python train.py --num_key_value_heads=2 --norm="layernorm" --norm_eps=1e-05 --rope_fraction=0.5 --tie_word_embeddings=false
Each number is 128 + 24 x the weight over its row's rms, rounded and kept within 0 to 255. Layers, rows and columns count from 0. Numbers have three digits each. The size before them is the row's rms in percent of the matrix's.

# v: layer 2 attention value, 64x64, rms 0.153, rows 36-63, columns 0-63
# o: layer 2 attention output (transposed), 64x64, rms 0.148, rows 36-63, columns 0-63
# up: layer 2 MLP up, 256x64, rms 0.202, rows 0-18, columns 0-63
# down: layer 2 MLP down (transposed), 256x64, rms 0.188, rows 0-17, columns 0-63
v36 130:087101138121135111096111110136146138133148107098115139149120136112117146128140133156139092125164148117126144095117091125109116098132177096154128082111120136166140108162168139066187104136151115
o36 126:101116126161167131155155114145122168102124139143143123159124067146121152102150131118154099149130109109142146106129113112099137097119150088089131105113106107156181148173125074126107142147139130
v37 083:114108179157165146109132113109124170129112155156139132130180103082137153114086139099123170110158088142139127078138114122124116136122129137154161120137111137146124149093137125147108143082172133
o37 080:150131126151104165166083125154170126142141124126096115148120172099083154128091122132128137127170127104139174107149135133117114185102111178136115142133141172120124131115119097111088123134109115
v38 113:187151119171148125157131116108131149117107135144146135105125092105122144125125140108150141112090108121109139104049126129164102128108107099113124140165108123122107171117092138143171145155161138
o38 094:160095113075162169109138111141139123133125123137147115111136139068086133108126149149096160110111145109149167125120141134121115191099138117119122146148143159128126131111121165097126153153079098
v39 134:063118111156105106138139146160125153140155096087146147130124173130117098132144107140090107136138135119103113103104122120119144113144162149188095088115133132130168072119123124100143102137136115
o39 136:097129109138149108135158153134113140097113111127149146139115076141133144123135115105159125141117098071121063134129083120134152112123131095135122112131092091146178182150145139168139144137114148
v40 095:131121149175112137148136113160147115150124153121128124087152121085115116159092136119092172113180113159161124117157116137154137132129103171082134144104100164141173132096095136117108138108141143
o40 076:120095146140121153120083088081146131095094111152109143145121166079138156115102143095130130164139115147115119140117094153118104124117112179124118137110141145153137130135101186164094130162139130
v41 112:164173168105103117130126108119120139128106127149060159070138123124145131126128153127090124120143108148115113129138119110089165122120095109124129160129131144112101125108167121115193154128145090
o41 093:141171099100126137149145161127105142113127120124142150103081154112136137142120161132156116131128125164120136116105071134131170137100125167132089127086138138122161067173136137088097118125136105
v42 100:172128133083142127148148130130126125090103145160116131143115113099105148115129126099127136137100122130160113086168139102166131128083152148205110140147091118100117097090160147113133154113138129
o42 111:162123147134122132137163098187122134114130121122125106120092119143070159133133124134144136155183127132141135031172128130113140112101097123134136131141124146129131116130124166100097136115116143
v43 106:106146081141133147075176134103098128099111131159156127111141149163146145137102181092145095116109140134151132120140139116102165171113102154109131116110138143143127171101145130150103140135103166
o43 109:114140108128120153158083098124138122151123110139123145112152175117159111160106132151122099133124152164103143138109162113113105181139106124145100097144168158054096132142140137097146128102114138
v44 112:142123123105112093132174150137096150085146092105129113099130112107149111100158100150117150146111114162152131146135172145132129098149115119150170138198134131126132139113133111140123162116105068
o44 132:148149126094133087115130172121160098145139115105110119109118128147127128133158088133143145110139136113152105124112126138122119102148129165193152110123139128172121082062165133115133105121072132
v45 102:122163119143101126117107154140138115099119148131114124075136147102130116115125150171160159125125153106131133104172139131179166119119092137091131212132141103105123112096124134142163144119149132
o45 091:096151107136120128128118125137130125103081133154118073077092163149105141138126157120140139152109107135117149102100110150106143144117163114124139145141141129149109100112125217142166095129130117
v46 099:139153135086135130126103142123124134120120111141146134145135143112120126116117196145088133129140089128130107142086092122077095119136145184162101076113136171151164102122107134141156112140155142
o46 079:120078112141113130140147134142137126111154131100161134131105105106084173130127148120138100114121066118166098116178112147115152130101121135134134099081129128113151162150145130131104193107146144
v47 088:084150185129092140104100104143156156151103154151136129120186116082144118139115106119090143119148113125150106112145107126121101143142110176125123158129092138133132157098147114161125156113168115
o47 087:100133121117089148133091098109149150153133140099123110150118184087099149142092137119125131144128121157115154129135103144105102184096092192144124120115109134129134148152106156158118095128156110
v48 114:146137181143130108111140145096115144095125107132108080109138102110139128095131161086168164121134102173156109146125155150126134102147124070096154137159162124148126127126126108127172141137099102
o48 123:151137121114118113134110149126178085143152138110114107101149145136141106166128133120140131067128133119158130136106135146138121118127160150168139110131150148160111052080147092094137123129082124
v49 095:119122163141107122120143128119139112124122135111114156105110140073107094131132145162109122126183142112144124100164144147140126104138094109140134127122154157159131091153056136095140128120072084
o49 105:127128123125133096136153153080129137068094123149147157114161064153154148114151134104178119150114073118140111120126095122138139082115156146107142147125093136147157133112132134136151160145133126
v50 107:177171033117131142142123135148131108114133141131086124142123137139129131108118167135118150135103129113114137141161158133107131117139109164086114097093137149149128083114111134143131108123124181
o50 088:122120132182092087116158126118134119142097153138086161116082128130122117123112121132098117088096103160121115139121143151122174102131144104122142136135164143123095107124145197143146178129128148
v51 102:109103142134100144153163118106139126114120118148131110139129104138119123130108169143149120129150125134165111134176113135151103128115118099147183159181118108072131129150155130094173159088123080
o51 098:142112129148119129142139132133152099090159109126134073119146140133136127159160182136116128123147147119138153045122127132154073088140153150146128114129094137130116084114137105088123124119147103
v52 124:132123109149173128145155159103157173095132108133110136179078124159131134114118139119167116113142098129090118148113167115131154116110164123153080073143156116127145112118133134114088114102142124
o52 133:170144130135151117134147162167134101127136137126139108118092071141146123150104126163131132047145145093142103130104135109160139126111130121136128123160140122116148138087118081112136176110090135
v53 106:119130145165146150161094127115120099137103128165101126126111128148151115155126162147112159118094134118119151148150145127111063182118126104114123144126130129103138139195066117121140124139152093
o53 119:124121127106093118091113150091136116131143130117114151114132163117143113136115187135106135093113129114128140170115165117167110193129139146126089141125107152076116155130106106110185101128149113
v54 122:112137110179123127172123164133106134098141121121125103126134134130151084138147123123091177118098094133094136177137183132136135133139150145103127119142148152113119128143079111155061124152117123
o54 135:135134140114101100095114180106141102160138129106116133110127155107143106132113134127108152075112141110132081191102147128158134144134134156164131135145142128115106156065139132132174102131094140
v55 122:158156124116149130133158135129164156114130113162100146176100124099110118105121142184144131124135134126104122088106154108116076119092073084163154123149114142140149119101138149100110140126122090
o55 128:170141131125151113132168142137133126083127119152119135110112085167085146116143141153156136083144109112124126106131100077130133147096125139116148137101094152149150138112143106118124209106113108
v56 127:111115123159146153122136093143112102164147145140164147163129113152125100150116098136107103125115142124122158155083111132106093139161096084068138118102131137113137175169081129127091124141136126
o56 127:112116128109157134109110124059103149113110125143125194159178115119153109094153117140081141137091137138124129198139135108119111144156131150102123141121123112117134171148116094133126133138143112
v57 115:167112059093116131150118130084102155154133076117121121129106145154124137143144115127148100127133144103118120131121120121116116133145098142136102089152147067130119115100116125185176132135132166
o57 096:138102093125140111145168122170148099155167108138150105135128082126118146149145108144118126110084128114095178101127164153154119117169121103128120136142128120114110077125102174145133158091131155
v58 107:173099117081114143106098096142136115136140139094133132137131130095105153137145111100141120133202133132146140113157091155172133098160125140089135147111127119142116130108146136180138140110113179
o58 122:119113144160138124145121080130113144129112146151139110159146111123107148110149096115125128175130107161121167105135113158096120055144129126097157153128144116167112086133107143155065133139146138
v59 106:152101098089146128152128105146116123122150147141131148153118107162115109105162146135115126142151125148150113173118095120152124103141113161151085088138120111085173157145165127086084130082138124
o59 113:140140124134166126103159118123094118110124137114153146164105081135116124118161103163125145108155130156157137118150108152133140062141087153152155109132142081157113132123134082104081159138111131
v60 084:079148173144138108114148137083148158100120184133105132104160097097130139142142115116143160104118105151115093105145135137116168103132174179132108149120144125137092138113142111126153123103112098
o60 077:108172122158105142159119147145164116142090154107119133107129146102139133138078106107160134101150136125148141132128127113152141155084146182142114129157179119121160102088127093110120106145081126
v61 084:132147150150119125116082099147130103138115178121093117150143091077137131102139144130096146136105117141132099119099123118172130117160141126128137181145112166122089128151173129157121148175103154
o61 082:137143135151108108123164121121111127164142146114126067126099153089095119135130132123141135108151140171179129111149094136082153155101131140128156154156132132156071120105151139117120104151088097
v62 090:113120091118133139110139097125150118089145157138162118162140104107139110150138153182133114115125149124136111151135114147130068136156090092139168132151101187128084140137137117159154128098109098
o62 073:103130107160130090138127140049152115144155149119121089127135124119134136124173132146128132123124139149147146145144097117157091111140140169145166129112102151122089157095125074102119141129116080
v63 123:168105106122114104113175125134102115179124084100159146106131130151128141102097090133147062125142152142132146133119099124109156124136074135118133121130146141102137142059114147146128152131135134
o63 119:147118122103177159144116098134113137123127069145146129137119105142165141130169065144132110174122160137114126098147128155082117107170113126110123128113153132140142086139128178125095154115140126
up0 139:140101150079143133114102112159149143145160103129171124108110134160113132150128155104077153109112101115147129132152139084149156126125141124125100161158097158148097129087166094145136118155093102
down0 147:100075156139137132127110083096162124155156123157149107130141137152129108178149135108106133159106104139123103132140144098154115076143118088154105118107114151115099080123173153159132143133132121
up1 038:154133143121091092131108160113141122121148116155128131123133116100080142129132112143068128115122110089127189155113160094116123148125157135135131120121104133130132210113120098140143176110122140
down1 019:102097141137107152134137128116164135144134123095122117155119144156117119110153142127110092154118172138122072105115144135161157099131137061141075117110153107129141085154105167151126092120145129
up2 039:136115140134127120130157165136141112123130124162134138142129110146072167088124123139103123079153122102165171143120152076121146173150134106098147101117085097102142153102150097141156151110126142
down2 028:112101124106158166117161158129115092172089093144153131132125140122114116130132139140133120158148144170114095106121100140111174095161099155113119100122134125112080109104115158160137086171115144
up3 039:149087163160073095130130114142149136118153121180135123118124099126091152119134116140102145097135133112119187150121145093127116169157118112092137123102150124118155135105124090133138177112156154
down3 033:127148124122112139129068152092129153119130114149138125088164119096126133111125117094152130172126131130117116118165129178106115138092134126118162106164142131098132104090117202079129139110134121
up4 043:135115128124096082126118163132122130109132153134112132143114134155075176148149116115115152086140096083170169169121133123111123142141121160114136104143110132137145148135129076141151188103152119
down4 040:144130146112130084137131099111111138132146128097123142103080138129141126146138143117111122098140174094102215146123139158135122140130107076122119124118129132169178118172113172133132118141147118
up5 116:168115127158163112100132163127159113129175128134106139134136146091110079105198128090100153100163155138106142138135117120104153098109102162108127123115150102134150125120118116116111163146099138
down5 126:121152120140161112159120135132133105130111128132124113145141140124138074123175135090142129153149114144085145103094095123117141062110112116160121153108164140138134103141091193118118138145170105
up6 109:127109151103117132088117108142135126149119106155128118112126181125107161103130101131133174125115108119193124187112143114078116151141096173109159164108157123129112152143117117150114124146091126
down6 113:089113112150116093129154111120105137124113138090110090115144096134180137162111127119120175133084092124134131117150138131156121154144164126098099133144068126110123099163111174125152150126159119
up7 049:131109135123092091133124128162148106154141118138125122129099132112106137118159102172128164098108091092142182157148160085123124193124119115116126127152128103136137175100138103164143161119116116
down7 037:113117132145167092207128129107132159136101130118133152119134166130096129102081114118141133112097141180132118145133154114155128147084098115119129135150107156111143149131117117112169121167137084
up8 113:147154153095139065091094149192138116132129161135126126119136125133112165150096111106134146095138130081145127103103171120139155127110128125158141108116102109134100132105141099132160159118168108
down8 131:134127148127143090107156113136100140154114129128119118099165140115166108133110136108109137154112134162135102013126132154113136101120156121179123138132125106128113143127110147141122110129172132
up9 044:163118128116120078118127144153152112118120136141146121108086115146105169066145106156078152113131121109117154142168127094126123137123123136097147117131122128132098142113138060138162146109084158
down9 032:136068105113137143112155132112088152156125150108131154155109108135141111123146231116153132103091109117119125097101145131114110125152145129135155131120117116153135115173109119133092120124111148
up10 072:140119138124114107119122176174152112090124146111144156097103091167084182110114103140096132074110105085152145156122129105112135136148139140129164141147135119112143121106126077135115148147132144
down10 059:117136135119105122143127091152118141137166117122083102129139163130124116115161104117160098141126152110114085091105123173129134067144120146108142126121103146108113126148162174178091104160142155
up11 119:138152156107127124118100144157144091169147120155098160110137166151109122139126101115143119109135136109134133172127125117079124165155117155146150095079160139103087085136130104091129109104129167
down11 130:126155132136156146106111094124147099180135080130133182100136136176116109157109144122176121140130123138132084150127131117122120170149137124131123141112179125107084127122099159107133079150136142
up12 121:127137170126065105115146139089136118129120149160140110131101151119127146121140109093098120108145112144183157103142139109123146133125096171073131151137149138148129110092142133088158173102139145
down12 116:126142159152092152115146116117129124130135124157132150118092115119154148111109126097138121076199147102140122120178138088093107097154120125126093151116132114152140127154137196136124102107103136
up13 034:124103141122107093110123144145141115132155136159140161098109106158108164117144115168105153093165101073150161153147165069129117173130141114112134145132144093115120137130147106151144152136132167
down13 030:111116085179119128122137164127098151124108140091125133152127101131149159173118117121099131172115123104131099118138145125145125080127159110117107135107133090116109108122110182116156153093129190
up14 150:094111151109116133136129171132137089159121120161166120191115119118116152120134122116087150117143108116106126168123131141097151132178107134123103084146116096101110139103167129153135141134103183
down14 141:119129113125141138129130111134120118129117094131119112134137137118115152134127156114096126247147095128145135114130105152133121127139125106120103102118108114092131138095142212132122153130130156
up15 119:134144133141078103134122116110160135157151124108135148172134088105126126067189139138164146108138119109158170127121125146084150111156161154139124109116137103111086132153121110143147103105132147
down15 118:110137113117097123155112114121179114110092127133162102141122138124152164111134138122220127146172109107108106101087102181138114109109115108143139106129145130111095117149126132133130157107149141
up16 044:125115130123112116099142124148126112133162121121137148115140105133104169080137131111093154093148111120129210127113169087103077127133142121120158114113114132129152131109144069149134174135116139
down16 029:079128126135141146106131114118158113116145125105140124140150175130125155102135096091158153175128084141144111099131093123117122102136107145102159094151123096071128118154168151108127130153099168
up17 067:122124103158123118119100143166147116130144125182131156135106104124084170090137136130109147082115094088154147142112124111144099164133182163108158139124147123128154145092150096137123158102122114
down17 055:099130115152152135139101119108113137144152107117160128125073172113143141081142132148165113169105137159138145135144063155159074111149129111165155124119144121119119108100130156111148114152135102
up18 041:119117126150123102136120129163119114108130125132123143094100103119117175132126128140099147110132114082137173173138159076126125168138142148092121172123105120124126138072140100151128194098128139